config = dict(
    head_dim=64,
    norm_eps=1e-05,
    qk_norm=False,
    tie_embeddings=True,
    grad_clip=0.5,
    schedule='wsd',
    decay_fraction=0.663,
)
Each number is 200 + 40 x the weight over its row's rms, rounded and kept within 0 to 999. Layers, rows and columns count from 0. The size before them is the row's rms in percent of the matrix's.

# layer 13 MLP up, 2816x704, rms 0.0984, rows 2655-2694, columns 88-175
099,192,245,173,199,214,221,235,177,227,208,234,212,239,140,170,234,100,327,142,196,191,231,215,218,196,110,227,266,157,255,223,201,176,215,279,212,222,153,312,292,199,147,192,173,193,233,239,158,158,129,152,196,214,226,243,205,174,192,172,162,172,190,242,218,180,239,214,161,227,225,239,221,226,187,208,247,313,162,211,228,222,229,193,219,197,163,207,237
089,287,176,183,264,174,232,243,236,215,152,261,142,239,119,221,214,231,167,169,170,301,201,213,174,199,229,201,186,187,75,218,179,147,215,153,206,228,166,190,169,166,221,265,193,183,225,181,194,215,177,240,219,140,245,273,222,217,183,172,202,223,189,144,244,141,325,164,214,199,186,150,262,215,215,201,243,209,229,200,257,162,247,205,224,212,148,122,239
097,157,212,209,220,182,215,175,176,229,188,171,204,165,259,213,216,197,135,185,147,252,257,220,175,170,181,162,191,120,193,248,146,177,161,203,251,219,180,190,220,173,276,258,230,208,127,203,172,256,175,189,172,168,179,228,210,246,194,300,182,243,178,253,195,275,210,196,233,151,196,209,184,232,179,193,182,253,191,190,224,201,168,174,190,186,200,261,227
089,160,286,177,286,179,185,207,213,188,269,240,209,252,220,143,217,256,190,228,168,175,185,191,187,196,160,192,154,199,206,176,219,204,192,179,178,198,261,236,195,255,229,218,142,321,203,245,230,154,254,190,174,229,245,170,185,205,154,256,183,231,241,202,28,208,178,301,257,209,243,227,279,198,195,281,137,173,229,172,262,214,171,172,185,185,192,181,199
098,200,211,141,211,194,275,221,238,162,166,176,185,246,195,215,226,230,209,156,224,151,172,166,150,222,260,199,180,164,226,129,171,233,135,200,190,203,207,225,189,144,256,166,176,173,181,201,75,331,175,170,221,254,211,184,181,147,149,165,156,211,228,238,168,234,202,230,221,226,213,150,161,218,202,206,152,191,226,205,163,186,195,202,218,119,260,188,231
105,189,281,193,306,276,123,136,133,212,135,238,222,294,113,215,181,197,180,214,158,235,211,155,212,193,171,208,295,246,180,201,235,243,194,183,210,197,194,303,174,220,184,201,223,175,202,167,195,233,188,217,160,276,181,236,216,206,211,220,219,224,259,257,211,214,203,185,167,136,210,183,196,209,182,232,169,244,196,190,80,167,158,213,221,198,269,118,159
096,166,218,238,204,189,174,241,189,165,216,197,133,189,210,147,200,263,204,141,263,217,221,191,192,222,235,181,137,179,155,246,205,235,220,250,146,172,158,263,217,220,77,219,248,252,177,201,199,184,179,172,197,252,162,222,135,206,226,289,156,249,185,237,191,72,254,159,211,161,156,193,227,188,225,216,129,215,164,164,218,217,178,232,221,183,192,206,203
108,195,108,188,239,143,229,207,137,255,139,210,185,179,228,198,248,222,211,187,179,238,213,250,212,182,244,189,151,233,175,231,137,188,255,215,207,214,215,204,205,145,217,210,164,176,113,250,154,198,171,166,185,185,238,146,244,184,240,171,231,174,176,198,148,244,215,255,209,260,203,220,228,165,184,202,254,236,187,257,257,280,177,206,130,222,298,152,211
099,187,207,273,191,223,114,209,272,237,185,160,158,220,212,186,275,173,196,144,293,193,211,240,193,147,165,244,194,243,117,206,175,215,244,179,165,274,238,179,219,227,240,261,246,229,216,268,289,163,185,171,245,150,220,155,190,215,179,139,148,281,241,158,137,205,253,181,247,172,252,187,164,142,179,192,186,252,140,223,185,177,256,173,169,191,236,163,209
093,203,184,147,201,203,240,226,219,173,179,196,213,193,221,173,275,193,240,138,237,206,228,120,271,245,212,149,190,190,258,272,194,272,149,207,167,235,197,166,168,185,185,135,223,362,240,278,220,194,123,220,142,213,209,167,187,114,185,172,227,253,151,236,207,218,200,213,241,230,215,201,150,202,166,189,182,300,161,183,211,151,166,208,240,209,251,171,191
101,234,251,118,194,275,194,210,175,167,249,223,131,251,215,259,267,199,197,229,250,189,228,164,177,225,161,199,166,266,104,179,220,248,231,168,196,222,177,226,230,208,130,232,197,156,214,209,158,157,178,200,266,130,195,108,201,160,219,207,152,181,144,231,201,248,231,243,221,221,218,155,209,250,213,251,235,141,197,204,198,202,192,124,261,219,209,308,193
105,180,218,198,179,219,290,152,150,319,177,138,160,194,244,230,219,185,192,145,205,214,170,306,204,199,191,158,229,281,175,153,216,212,112,245,234,177,166,228,159,194,198,161,97,169,262,199,216,179,187,289,227,219,163,211,203,164,257,146,148,215,248,215,262,164,169,267,199,180,113,150,263,152,174,224,258,207,289,193,174,239,220,184,216,225,194,227,177
101,198,236,195,116,175,183,204,294,243,120,199,166,217,134,190,191,218,243,226,196,188,180,273,170,132,158,199,204,198,268,249,218,224,165,249,217,139,280,272,229,182,181,226,171,170,217,201,135,158,121,254,130,151,211,143,205,188,161,192,217,241,181,130,124,261,227,236,108,268,197,193,221,171,182,222,227,165,205,233,188,162,165,164,223,199,107,222,217
095,168,222,242,201,190,99,223,150,248,205,242,206,145,163,172,193,188,113,232,185,195,183,127,222,305,231,188,207,237,237,189,199,217,160,159,219,220,263,182,165,145,206,259,162,184,275,154,187,221,251,190,238,216,225,180,160,210,303,267,203,254,166,167,134,231,243,218,233,201,143,186,278,226,193,265,150,233,258,147,172,171,231,182,195,242,196,209,193
097,187,202,174,238,272,161,247,190,182,199,271,210,256,211,198,226,211,194,228,219,285,244,149,178,158,250,166,159,116,127,254,186,136,252,205,253,234,201,200,206,192,206,234,215,210,182,204,164,207,225,258,149,158,162,140,231,115,200,210,305,182,264,201,170,181,155,220,268,220,222,222,249,208,218,235,186,145,172,235,189,171,209,156,145,214,188,202,146
104,250,199,187,201,260,171,193,184,192,148,181,294,215,261,192,215,202,223,230,215,202,179,248,113,229,187,158,230,183,147,186,176,172,275,223,146,210,210,206,173,132,131,151,233,151,216,258,191,327,188,204,208,267,263,222,221,173,228,170,204,157,304,112,217,226,116,230,210,220,223,161,208,212,208,152,191,223,242,123,188,151,164,188,206,202,253,221,248
099,234,225,151,194,207,207,213,262,158,177,243,197,230,169,172,173,141,246,202,138,130,176,206,189,163,190,229,235,220,201,167,226,143,118,192,158,250,164,180,182,209,242,257,195,239,185,172,251,149,209,207,211,195,212,180,207,229,230,245,181,223,196,197,168,157,207,162,236,199,136,221,231,215,175,182,185,202,219,245,209,160,246,192,142,224,172,180,175
106,302,154,129,193,289,125,182,173,143,156,194,228,158,243,200,177,158,186,269,172,210,153,183,191,182,198,189,156,261,171,204,160,215,199,171,216,146,210,157,199,230,231,240,206,188,129,241,251,228,173,190,142,238,93,156,257,236,141,251,199,192,261,220,166,171,203,166,238,179,208,300,249,206,179,190,208,272,289,211,198,191,204,218,190,188,179,172,237
099,248,259,209,180,208,250,244,206,232,274,195,193,213,143,190,180,155,142,165,195,152,242,226,261,174,244,287,232,221,195,198,162,173,152,175,195,169,207,167,242,222,153,177,213,235,200,191,233,275,217,192,204,152,258,243,253,114,147,260,253,184,211,157,205,142,182,250,208,205,176,186,159,155,204,161,223,270,203,259,257,177,236,135,240,146,248,204,202
105,154,127,139,211,168,191,163,243,196,123,193,267,227,206,164,147,180,184,213,182,169,206,215,157,155,223,168,216,235,145,182,172,162,256,255,182,266,190,183,129,260,197,129,241,221,243,224,224,161,269,205,141,236,177,248,202,213,185,263,222,170,219,228,137,214,201,231,227,204,152,244,145,176,209,140,163,164,239,211,248,154,211,221,132,239,250,219,184
102,219,142,176,218,206,203,186,263,160,179,205,211,127,228,147,194,276,190,132,218,272,189,203,214,186,193,225,174,281,205,179,252,227,107,237,201,245,258,206,153,210,180,260,218,298,174,328,180,210,162,150,186,232,169,196,281,213,240,159,148,213,157,264,223,153,209,259,186,278,202,279,187,176,190,206,179,213,236,205,187,202,224,191,208,206,212,211,114
100,190,300,201,254,166,231,266,212,201,183,175,256,223,250,210,242,139,196,253,161,238,177,193,257,215,154,212,193,175,188,204,205,172,266,231,226,236,209,201,291,199,222,255,158,255,172,219,271,186,199,189,178,142,149,195,216,238,185,173,203,286,179,144,211,118,169,171,244,164,172,199,242,185,110,253,267,260,88,158,178,253,246,173,204,198,209,210,200
096,170,187,295,266,244,224,251,130,188,219,213,203,204,321,200,206,222,167,190,167,184,222,232,178,165,253,247,210,125,223,243,199,99,173,155,209,255,161,297,174,212,276,204,183,301,231,188,237,181,213,200,190,169,231,196,170,203,200,251,145,199,181,189,210,181,206,264,249,191,194,199,174,209,142,208,196,200,190,172,131,225,197,202,184,193,257,239,177
103,230,208,187,176,223,189,180,237,190,329,165,199,237,202,132,112,206,197,138,136,210,196,285,244,235,171,234,169,185,143,218,233,217,279,154,162,184,263,249,194,212,142,193,206,253,165,174,229,237,200,213,145,212,226,247,198,173,170,143,218,199,195,206,183,98,187,245,234,188,218,111,230,152,232,164,253,214,217,156,224,224,168,174,172,127,142,239,189
096,216,204,141,201,180,157,168,219,152,142,191,167,197,161,238,158,243,233,175,170,243,269,227,177,144,202,185,148,223,143,252,215,226,213,254,271,142,209,232,244,225,166,244,171,190,194,179,229,237,179,180,193,149,229,167,130,259,251,249,156,237,252,188,194,170,211,269,290,192,224,263,245,219,164,135,251,233,248,228,226,192,190,244,243,199,222,207,127
095,262,232,248,201,201,207,179,191,187,148,269,209,156,204,199,173,182,251,140,239,127,198,249,162,349,154,219,160,229,192,192,164,183,197,268,262,137,160,139,199,237,243,100,208,231,217,294,229,197,205,154,183,131,158,234,232,193,210,274,209,203,225,247,224,145,215,182,208,191,81,148,249,205,175,188,175,145,204,197,198,189,123,215,162,188,194,199,239
096,206,186,203,229,147,216,85,247,165,309,180,209,203,181,217,182,165,188,227,127,184,239,171,168,177,146,220,143,197,184,215,191,218,174,153,204,198,145,255,225,236,163,172,217,218,162,204,191,227,212,181,270,194,198,207,260,278,186,211,146,124,270,119,221,238,164,231,186,209,149,262,141,109,206,202,207,220,262,214,205,206,243,201,211,160,144,162,237
096,195,185,235,165,182,266,167,247,205,226,133,248,216,174,183,241,161,238,205,246,183,146,191,229,182,218,226,210,233,197,172,172,183,163,208,128,168,251,181,138,246,166,226,195,198,199,182,133,149,175,192,206,266,215,206,169,178,157,209,230,180,202,307,227,149,179,291,181,211,151,115,180,147,190,301,162,274,153,305,277,120,172,168,217,125,202,239,237
102,178,198,101,227,237,274,179,203,262,172,204,260,289,140,255,211,241,263,183,181,236,157,185,179,218,264,181,254,193,185,145,195,218,168,231,183,175,211,256,247,218,194,170,207,173,242,193,254,214,248,243,203,185,384,192,253,301,207,252,189,208,280,257,159,218,193,245,141,234,228,151,205,144,230,172,221,262,176,139,206,199,172,263,135,194,200,252,273
096,182,162,202,178,231,183,208,178,253,216,249,207,146,167,238,165,215,181,205,282,267,202,221,210,266,190,226,181,251,217,225,200,255,235,203,187,128,218,226,223,275,128,207,213,147,202,168,236,219,226,169,234,194,142,221,160,255,161,171,118,265,193,262,174,250,177,161,275,207,190,161,240,164,138,176,264,247,186,194,168,176,226,228,192,126,210,176,227
098,177,253,151,224,262,123,166,178,224,271,181,219,188,157,212,223,249,150,214,171,251,238,215,177,153,200,212,216,240,146,196,187,283,206,216,208,191,128,247,154,151,142,150,210,245,186,163,181,202,209,162,189,206,223,230,231,186,157,248,254,204,200,158,230,248,172,189,149,238,126,300,238,197,133,195,184,204,269,137,180,172,238,221,215,220,243,189,207
100,293,177,177,151,180,254,229,256,175,165,172,118,164,211,192,184,203,226,255,137,174,214,198,191,144,253,284,199,185,190,118,192,261,246,229,187,218,276,160,191,207,96,243,182,188,244,168,225,247,154,203,200,209,184,228,158,214,202,242,223,179,198,215,206,191,163,204,271,186,226,213,219,232,169,227,200,169,208,237,213,199,172,275,226,127,209,220,183
096,294,220,244,267,161,132,222,113,169,182,228,240,198,170,193,167,201,188,194,277,191,158,217,234,190,248,171,220,199,219,210,195,227,257,218,170,241,243,192,243,199,169,200,199,183,218,234,261,144,205,200,173,340,211,159,206,234,148,162,220,235,193,148,214,152,182,166,222,216,250,225,174,183,187,240,213,174,238,157,310,200,224,231,245,259,223,182,160
106,237,189,226,244,193,229,195,150,120,218,156,261,190,184,151,190,143,155,152,166,150,114,276,177,182,237,147,229,217,150,233,197,250,205,162,280,202,203,171,264,147,233,256,194,190,284,186,259,257,177,149,184,225,145,182,194,193,168,195,211,197,216,195,225,165,296,241,109,122,190,160,171,211,209,223,228,187,208,189,227,189,247,216,133,175,175,190,244
093,230,167,178,191,217,199,201,147,228,288,185,140,259,251,175,258,154,268,155,187,248,210,218,155,231,196,181,164,208,275,143,283,216,172,252,211,178,170,219,115,197,210,203,194,282,177,193,162,178,246,195,191,229,136,152,131,189,285,165,182,217,168,141,202,277,208,159,204,219,267,222,230,241,187,173,174,241,132,212,243,199,206,170,255,204,210,202,170
093,210,183,176,183,252,189,165,236,190,223,227,235,228,240,208,136,152,175,226,229,312,179,216,207,151,204,176,179,222,190,166,208,224,195,192,160,184,164,129,254,213,176,168,165,233,232,144,179,210,206,248,190,211,150,319,208,152,155,209,167,156,200,152,254,150,232,255,233,192,179,179,229,218,242,177,177,187,329,220,228,177,198,220,129,214,203,162,218
095,199,237,169,175,212,200,75,229,159,173,155,178,212,216,203,165,212,144,191,197,208,142,242,182,147,170,222,177,223,203,259,203,183,89,241,260,145,323,158,231,243,166,165,236,136,244,265,225,166,198,142,249,224,175,188,177,156,166,163,142,177,185,186,194,175,209,221,158,226,207,186,200,165,180,224,126,173,163,179,212,240,194,206,185,219,219,281,235
091,178,193,174,172,177,227,279,147,195,175,194,181,211,206,195,159,155,179,214,295,157,198,160,136,202,182,215,160,217,217,225,311,263,197,171,193,121,179,204,175,257,212,216,204,201,173,235,220,189,294,266,223,192,174,205,208,104,248,206,193,252,229,185,155,138,192,180,195,238,192,205,141,151,136,203,237,286,217,184,157,251,165,206,223,152,181,142,226
097,229,207,147,192,164,197,224,197,146,207,216,188,253,196,204,245,173,186,208,217,147,118,280,209,147,202,270,210,167,170,147,168,188,118,199,226,222,172,312,221,187,141,181,288,179,178,220,195,174,175,196,243,214,158,218,250,170,116,170,262,153,191,135,251,176,233,214,247,211,223,179,233,226,203,172,158,198,174,118,244,120,189,215,131,273,222,217,124
104,170,225,270,197,199,186,221,209,196,298,160,211,214,222,199,223,211,199,183,170,141,155,198,196,259,177,233,119,170,171,267,179,139,178,201,156,198,333,167,207,140,254,192,206,257,243,288,272,191,178,252,194,144,190,156,157,155,178,202,199,129,141,218,214,120,157,287,206,193,204,225,211,212,267,203,233,233,161,228,244,138,242,214,217,160,136,176,160
# layer 13 MLP down (transposed), 2816x704, rms 0.0372, rows 2655-2694, columns 88-175
097,199,187,212,238,108,254,196,161,243,134,228,204,222,231,207,244,192,198,249,230,236,251,208,150,140,208,228,142,179,177,174,138,235,194,234,221,237,205,179,222,221,221,148,219,212,228,192,210,232,246,220,254,185,199,188,118,204,219,209,140,172,183,210,206,166,210,158,219,207,80,137,149,282,203,259,169,195,240,240,207,244,162,160,168,174,202,230,232
068,139,204,147,212,182,204,225,148,190,303,184,205,218,197,231,203,163,159,176,227,107,169,147,275,235,181,178,162,227,230,175,241,231,238,268,179,206,227,185,264,248,168,154,203,208,205,193,225,178,200,182,169,162,146,119,153,206,256,237,241,193,207,177,192,257,133,153,232,236,223,249,171,177,189,218,152,219,125,180,216,196,159,215,101,218,210,212,124
096,205,169,186,288,236,209,216,146,134,159,217,143,218,208,310,212,197,210,267,224,198,200,166,249,166,259,208,168,254,261,245,211,212,179,172,228,215,245,180,195,189,208,166,147,181,234,203,229,219,240,209,191,190,210,157,242,124,166,161,241,188,197,250,116,201,205,239,75,229,231,246,174,207,221,195,215,243,211,194,233,175,156,289,169,208,164,176,210
081,182,260,191,200,264,210,242,199,192,225,182,176,148,231,277,251,134,197,176,190,199,171,132,258,156,99,182,161,148,210,203,146,163,282,188,238,184,175,209,211,235,168,154,295,216,286,148,161,246,191,206,195,304,215,218,236,228,210,227,191,159,162,174,281,179,159,262,167,219,207,189,211,170,213,194,221,245,202,163,222,170,185,194,163,185,203,223,213
099,171,159,223,167,238,271,231,221,134,281,208,137,169,168,215,274,221,209,190,199,262,196,281,223,260,206,155,196,244,192,293,220,225,203,249,159,164,227,217,257,175,222,160,235,193,166,270,209,182,233,193,203,182,183,168,221,198,216,213,204,249,203,245,162,168,126,194,185,211,171,154,176,133,170,234,298,151,207,179,238,151,227,208,151,179,222,191,137
103,215,151,137,185,192,124,174,222,188,135,175,197,213,227,195,177,273,241,260,251,250,191,212,261,180,198,265,120,198,186,159,232,182,193,223,186,163,247,226,201,241,177,167,157,222,224,153,221,267,211,172,160,281,243,155,234,264,237,192,210,184,186,176,237,191,181,178,145,258,259,262,205,253,257,224,201,233,145,209,162,211,203,169,159,246,170,136,129
096,180,263,233,206,229,273,194,192,207,199,181,309,237,195,169,163,192,196,221,203,207,171,217,211,252,225,200,265,203,127,235,231,184,156,121,256,257,210,203,196,248,232,124,257,204,236,242,179,195,205,167,226,205,170,142,130,270,207,172,279,156,173,265,209,180,218,189,287,192,203,196,187,132,144,192,205,155,148,218,235,192,132,242,250,185,220,190,134
105,249,246,210,204,206,194,172,200,210,231,216,226,220,202,166,148,218,132,190,236,225,174,130,116,193,201,216,216,165,258,201,82,230,229,241,224,184,183,162,193,175,196,244,181,236,186,169,215,215,146,171,217,232,256,193,192,189,127,223,212,170,197,255,261,196,252,240,190,186,174,230,189,215,225,182,191,151,194,205,191,168,233,273,227,190,154,234,146
103,204,145,201,149,219,209,179,157,185,188,201,152,75,197,167,199,210,179,262,197,252,156,130,163,258,271,181,155,182,189,203,173,289,179,167,256,202,206,232,201,216,189,193,215,173,127,122,183,159,161,220,191,231,200,217,183,216,186,215,187,110,153,218,162,224,191,234,278,192,158,191,226,229,199,224,189,258,242,239,115,138,150,240,146,172,155,246,222
094,205,184,250,212,233,117,230,113,203,150,173,188,259,194,219,157,236,210,259,133,200,208,177,170,204,174,214,190,218,125,145,230,216,223,216,179,151,197,275,218,229,198,173,226,175,174,135,225,85,265,214,221,157,144,157,237,280,249,189,181,166,295,139,153,245,212,161,182,217,203,193,291,189,163,167,145,241,189,247,282,190,156,250,230,204,250,145,174
107,195,274,219,181,183,161,230,164,135,143,180,258,251,266,267,224,292,190,217,183,185,151,189,241,174,239,174,229,154,186,210,182,236,195,242,212,253,203,153,263,226,266,226,175,185,251,159,206,198,147,213,183,230,231,220,147,190,186,201,159,184,149,208,191,249,196,177,172,220,182,212,196,262,188,247,269,137,199,195,155,225,168,202,189,171,139,204,193
105,147,193,253,252,153,249,205,180,205,219,176,246,224,218,180,232,255,193,218,251,211,133,166,243,233,194,286,150,199,229,239,150,209,202,157,232,203,218,168,272,147,148,183,188,231,165,184,155,160,189,233,233,243,222,217,201,191,248,180,242,252,149,160,243,189,207,170,218,227,238,234,167,226,231,158,162,197,271,198,149,176,170,225,147,160,242,195,247
107,163,180,181,187,218,230,201,191,236,264,205,234,193,236,235,286,245,177,234,227,211,116,163,256,261,188,183,203,143,220,198,170,272,151,197,274,237,130,207,155,219,93,148,222,204,200,149,235,199,183,202,175,227,129,214,271,162,186,207,191,190,290,205,150,188,223,168,133,146,233,212,136,250,197,212,226,242,208,179,145,202,262,212,193,217,176,152,174
089,242,141,160,191,216,225,192,172,197,194,272,231,219,226,139,197,259,276,138,133,276,162,157,192,245,258,156,208,184,142,159,224,173,237,261,220,221,183,156,247,219,178,176,380,165,122,203,251,237,148,272,147,184,191,281,268,191,197,187,226,179,216,196,243,175,146,225,242,217,145,195,148,195,146,277,205,155,235,269,242,226,154,219,214,186,226,149,121
094,242,256,222,171,221,168,195,220,198,231,173,166,152,147,150,139,193,243,258,169,205,164,191,247,176,207,215,203,190,249,181,218,269,211,136,216,227,189,127,263,181,179,139,205,149,174,262,192,132,149,159,272,224,202,148,242,271,159,156,194,185,199,239,209,165,164,211,192,197,241,257,191,206,160,182,222,191,179,206,205,224,171,265,141,93,274,185,185
109,173,165,198,161,223,188,207,234,175,257,230,173,269,242,212,256,208,257,230,212,117,203,159,175,197,248,207,226,258,154,177,154,198,242,178,197,225,121,210,140,136,204,146,200,181,203,207,136,70,208,202,195,226,170,203,205,186,216,161,245,159,184,179,221,237,187,244,159,219,215,192,218,171,172,172,226,183,252,221,230,164,204,219,221,228,126,208,196
104,200,138,129,174,244,143,210,227,179,234,139,242,130,267,221,196,238,223,173,144,261,195,211,188,258,221,142,208,249,232,210,247,190,240,265,268,187,208,247,176,259,204,218,188,160,184,220,157,137,161,219,174,118,267,194,178,204,161,173,226,163,176,257,146,144,227,125,117,221,182,238,167,152,201,271,218,240,265,173,117,204,240,242,305,200,226,182,186
105,209,191,146,209,261,206,170,182,206,236,137,208,218,154,231,239,168,181,134,123,165,168,198,241,259,152,162,295,282,137,222,163,249,199,185,221,215,227,183,286,227,223,167,209,193,241,187,195,222,203,139,202,187,190,237,216,165,188,250,218,97,155,180,204,199,185,152,225,183,208,205,146,174,191,230,198,214,199,224,234,199,165,181,218,246,242,127,237
097,172,136,238,274,284,132,224,124,204,214,216,230,223,202,197,141,271,221,211,169,222,228,163,171,190,195,174,185,240,235,219,206,201,117,245,208,255,159,214,264,228,254,188,203,210,202,119,261,235,200,194,214,189,151,185,130,150,239,221,163,177,203,267,179,240,162,231,184,252,241,159,195,216,213,161,128,212,248,172,189,134,283,203,161,150,189,177,274
102,240,182,211,160,185,221,210,225,245,194,189,166,165,239,237,217,202,188,105,283,205,183,224,140,191,218,275,191,220,219,198,218,229,179,172,175,164,235,224,211,213,219,195,180,203,232,212,179,209,307,165,182,213,226,209,171,270,203,218,176,232,127,264,221,193,256,212,210,291,176,197,185,180,169,226,275,210,239,166,202,237,182,182,196,226,207,173,199
102,188,191,127,239,205,215,212,92,227,226,221,177,190,185,174,208,176,219,209,232,232,224,285,210,133,169,127,170,262,242,199,211,169,222,159,229,191,127,250,230,188,307,177,172,194,167,225,214,216,187,193,266,230,240,200,156,166,197,189,247,242,163,187,114,251,205,164,212,208,218,205,166,196,287,152,209,155,240,208,222,186,216,177,241,149,233,242,276
105,222,235,293,238,191,221,177,250,187,144,183,157,183,180,189,194,207,214,156,197,208,243,208,178,138,157,195,302,262,190,179,101,145,177,240,172,140,163,185,257,220,247,176,173,213,136,148,263,186,215,189,207,171,181,208,236,185,221,132,217,224,301,216,209,144,164,204,211,170,186,219,201,152,189,107,196,187,235,184,223,182,174,179,224,228,213,130,187
089,278,226,128,203,161,193,165,170,219,228,203,214,226,225,177,194,213,215,210,206,174,182,212,234,203,240,130,176,256,240,170,238,283,143,184,186,257,205,196,182,292,145,243,209,244,248,186,233,164,183,184,179,188,161,327,171,223,158,248,230,204,277,206,255,259,107,260,137,175,221,235,162,241,139,218,165,201,269,143,219,176,209,135,233,222,200,254,180
104,189,255,187,186,199,213,242,187,279,212,211,292,197,204,200,225,192,247,217,192,179,167,238,175,205,268,259,225,198,272,228,213,174,180,155,296,179,222,131,177,188,201,211,236,121,142,181,184,239,199,190,209,235,222,226,184,205,281,219,238,173,123,177,83,170,276,204,137,173,235,199,210,234,156,202,251,207,237,157,176,222,205,190,162,195,206,173,165
089,123,212,178,218,261,153,210,226,233,155,181,191,170,240,197,233,172,218,236,176,188,163,180,219,175,233,208,169,191,221,173,189,263,170,236,226,236,198,170,208,211,122,215,170,187,235,272,258,184,220,174,187,193,140,232,249,181,188,144,159,239,163,199,170,224,116,215,193,219,197,205,214,205,236,217,235,146,216,167,192,292,211,203,198,204,146,208,175
087,192,141,221,270,197,244,171,163,185,202,279,245,182,246,208,126,146,226,226,243,198,205,265,173,230,216,189,117,220,174,195,185,190,122,217,182,193,135,247,206,208,140,127,248,259,155,289,225,208,214,183,238,129,198,236,190,201,186,211,251,207,257,169,121,201,195,257,133,192,264,128,192,207,169,187,150,188,205,231,171,230,207,254,215,145,169,178,216
099,253,189,237,237,181,185,218,127,134,148,245,174,187,131,203,189,242,240,199,266,219,209,232,249,210,213,181,195,112,205,177,265,257,206,239,268,163,178,141,187,261,202,205,263,259,267,163,235,289,215,228,171,223,195,207,175,190,209,194,181,219,196,220,135,193,93,274,251,213,161,192,239,220,266,242,160,151,178,154,209,178,169,208,203,156,215,214,231
093,179,220,158,204,236,207,283,186,252,200,173,186,139,100,215,214,186,240,172,157,291,244,272,168,219,192,259,201,241,208,277,219,206,232,211,244,242,143,198,132,219,178,217,251,229,185,155,250,231,204,144,140,205,212,137,221,227,188,136,148,214,124,193,147,197,221,185,246,175,235,179,182,187,221,179,153,191,179,228,203,191,267,243,220,193,166,143,185
095,182,163,254,193,139,120,215,200,165,209,197,199,154,209,160,235,227,220,231,174,161,202,135,231,253,137,210,190,220,297,254,199,208,265,186,208,212,187,170,179,216,233,168,209,236,213,141,174,164,219,209,146,115,124,227,125,167,196,211,204,142,175,222,242,113,182,139,235,185,191,271,207,233,172,284,132,198,303,224,228,135,191,207,195,184,227,208,165
089,229,280,173,198,184,267,187,167,235,183,200,198,218,283,161,207,133,264,145,241,166,196,134,235,261,223,204,164,204,138,167,193,150,194,120,240,234,189,170,238,208,188,166,206,195,212,195,177,182,158,163,226,242,217,177,191,275,164,177,195,162,143,142,190,164,240,127,108,216,133,306,231,228,227,206,231,211,194,139,221,156,180,253,213,221,170,191,177
092,140,179,179,111,195,206,241,140,181,95,267,235,182,145,194,246,209,168,189,185,151,243,218,278,215,192,221,233,192,199,196,232,184,199,152,198,212,290,177,192,165,320,213,238,209,208,242,197,216,188,202,199,230,225,166,148,188,182,216,181,158,232,159,218,252,185,174,208,110,230,185,181,203,162,232,141,167,163,181,221,256,274,231,198,189,234,183,177
106,235,245,234,214,200,205,204,176,207,202,226,264,124,274,231,216,251,222,251,258,218,217,215,220,200,254,196,198,186,225,130,160,181,215,183,233,240,174,199,235,250,243,240,161,212,229,276,246,202,145,182,197,209,191,215,202,201,231,196,169,240,147,145,190,235,224,76,157,238,163,172,266,280,150,212,212,206,242,195,177,174,254,188,302,301,232,225,214
098,159,240,177,178,111,193,235,223,205,149,177,217,226,208,177,152,233,192,207,195,216,233,273,210,232,198,149,214,203,191,94,150,206,221,207,267,247,228,184,243,222,235,185,189,209,190,234,168,230,233,216,194,146,207,179,191,206,189,243,213,221,219,172,179,201,184,218,200,228,149,221,231,212,170,217,139,208,247,191,271,120,213,225,213,223,250,179,211
112,158,288,225,226,264,235,160,204,181,172,135,232,239,251,261,178,243,222,242,156,278,154,204,220,236,150,215,231,221,200,228,164,234,182,134,182,272,223,187,197,122,148,181,184,209,227,218,125,172,163,192,162,292,145,249,147,180,222,112,234,218,159,189,201,257,239,195,250,240,118,258,169,204,189,239,198,200,139,165,217,219,253,171,235,209,207,232,168
094,218,259,254,227,197,168,174,165,205,221,190,227,162,238,240,231,254,238,222,238,233,195,272,272,252,230,202,173,170,127,130,216,235,144,173,177,165,193,140,250,189,228,193,179,241,234,115,116,188,210,170,86,205,244,279,193,227,239,235,193,290,205,173,181,219,160,208,199,176,186,272,287,203,213,286,297,124,212,179,260,217,253,147,176,269,167,175,209
089,283,211,241,229,162,214,227,220,226,186,152,226,157,190,265,282,152,151,154,187,155,179,234,170,167,155,220,234,187,164,222,154,212,240,158,150,186,213,201,210,192,159,193,215,256,176,176,178,226,166,231,204,191,276,133,153,212,159,216,179,207,240,217,195,242,146,157,135,208,178,162,188,202,160,187,145,226,169,187,145,254,179,241,197,310,188,225,193
099,220,177,175,197,182,222,245,207,158,123,262,199,163,208,155,210,239,153,239,205,197,218,124,295,254,184,156,264,200,196,200,187,208,194,206,166,158,190,240,235,113,248,252,229,162,189,155,192,192,233,254,168,248,241,210,231,156,206,200,159,147,196,252,202,154,193,178,155,176,194,166,170,206,179,161,229,124,204,174,226,208,226,216,212,193,228,240,167
072,214,329,155,218,185,229,242,193,256,229,205,165,199,200,199,194,202,176,179,218,265,163,147,241,229,219,214,186,168,176,232,198,201,220,213,156,242,276,235,281,180,192,188,130,257,218,142,219,176,234,195,222,188,238,197,159,234,228,278,193,189,216,224,219,167,217,140,194,186,220,234,256,228,227,209,167,169,197,213,177,197,161,220,269,309,199,252,154
092,189,254,179,166,243,170,249,177,204,187,175,239,213,211,183,177,200,198,162,256,218,196,141,248,191,141,240,193,174,173,229,214,147,187,232,222,190,277,183,212,224,263,114,213,157,228,201,178,125,260,242,169,162,133,191,277,214,177,207,198,290,231,238,243,175,166,155,255,191,174,242,186,146,266,217,242,186,239,143,267,276,215,247,247,256,208,168,208
107,181,255,143,107,182,197,182,191,159,217,240,225,181,240,203,148,183,180,156,223,198,257,191,249,208,229,174,210,153,223,204,149,168,125,152,206,181,218,223,240,170,156,202,176,176,135,267,262,127,156,302,148,199,193,143,131,154,143,187,166,222,227,178,235,197,183,191,223,247,215,181,195,116,164,212,260,288,158,231,186,205,229,200,203,229,238,130,186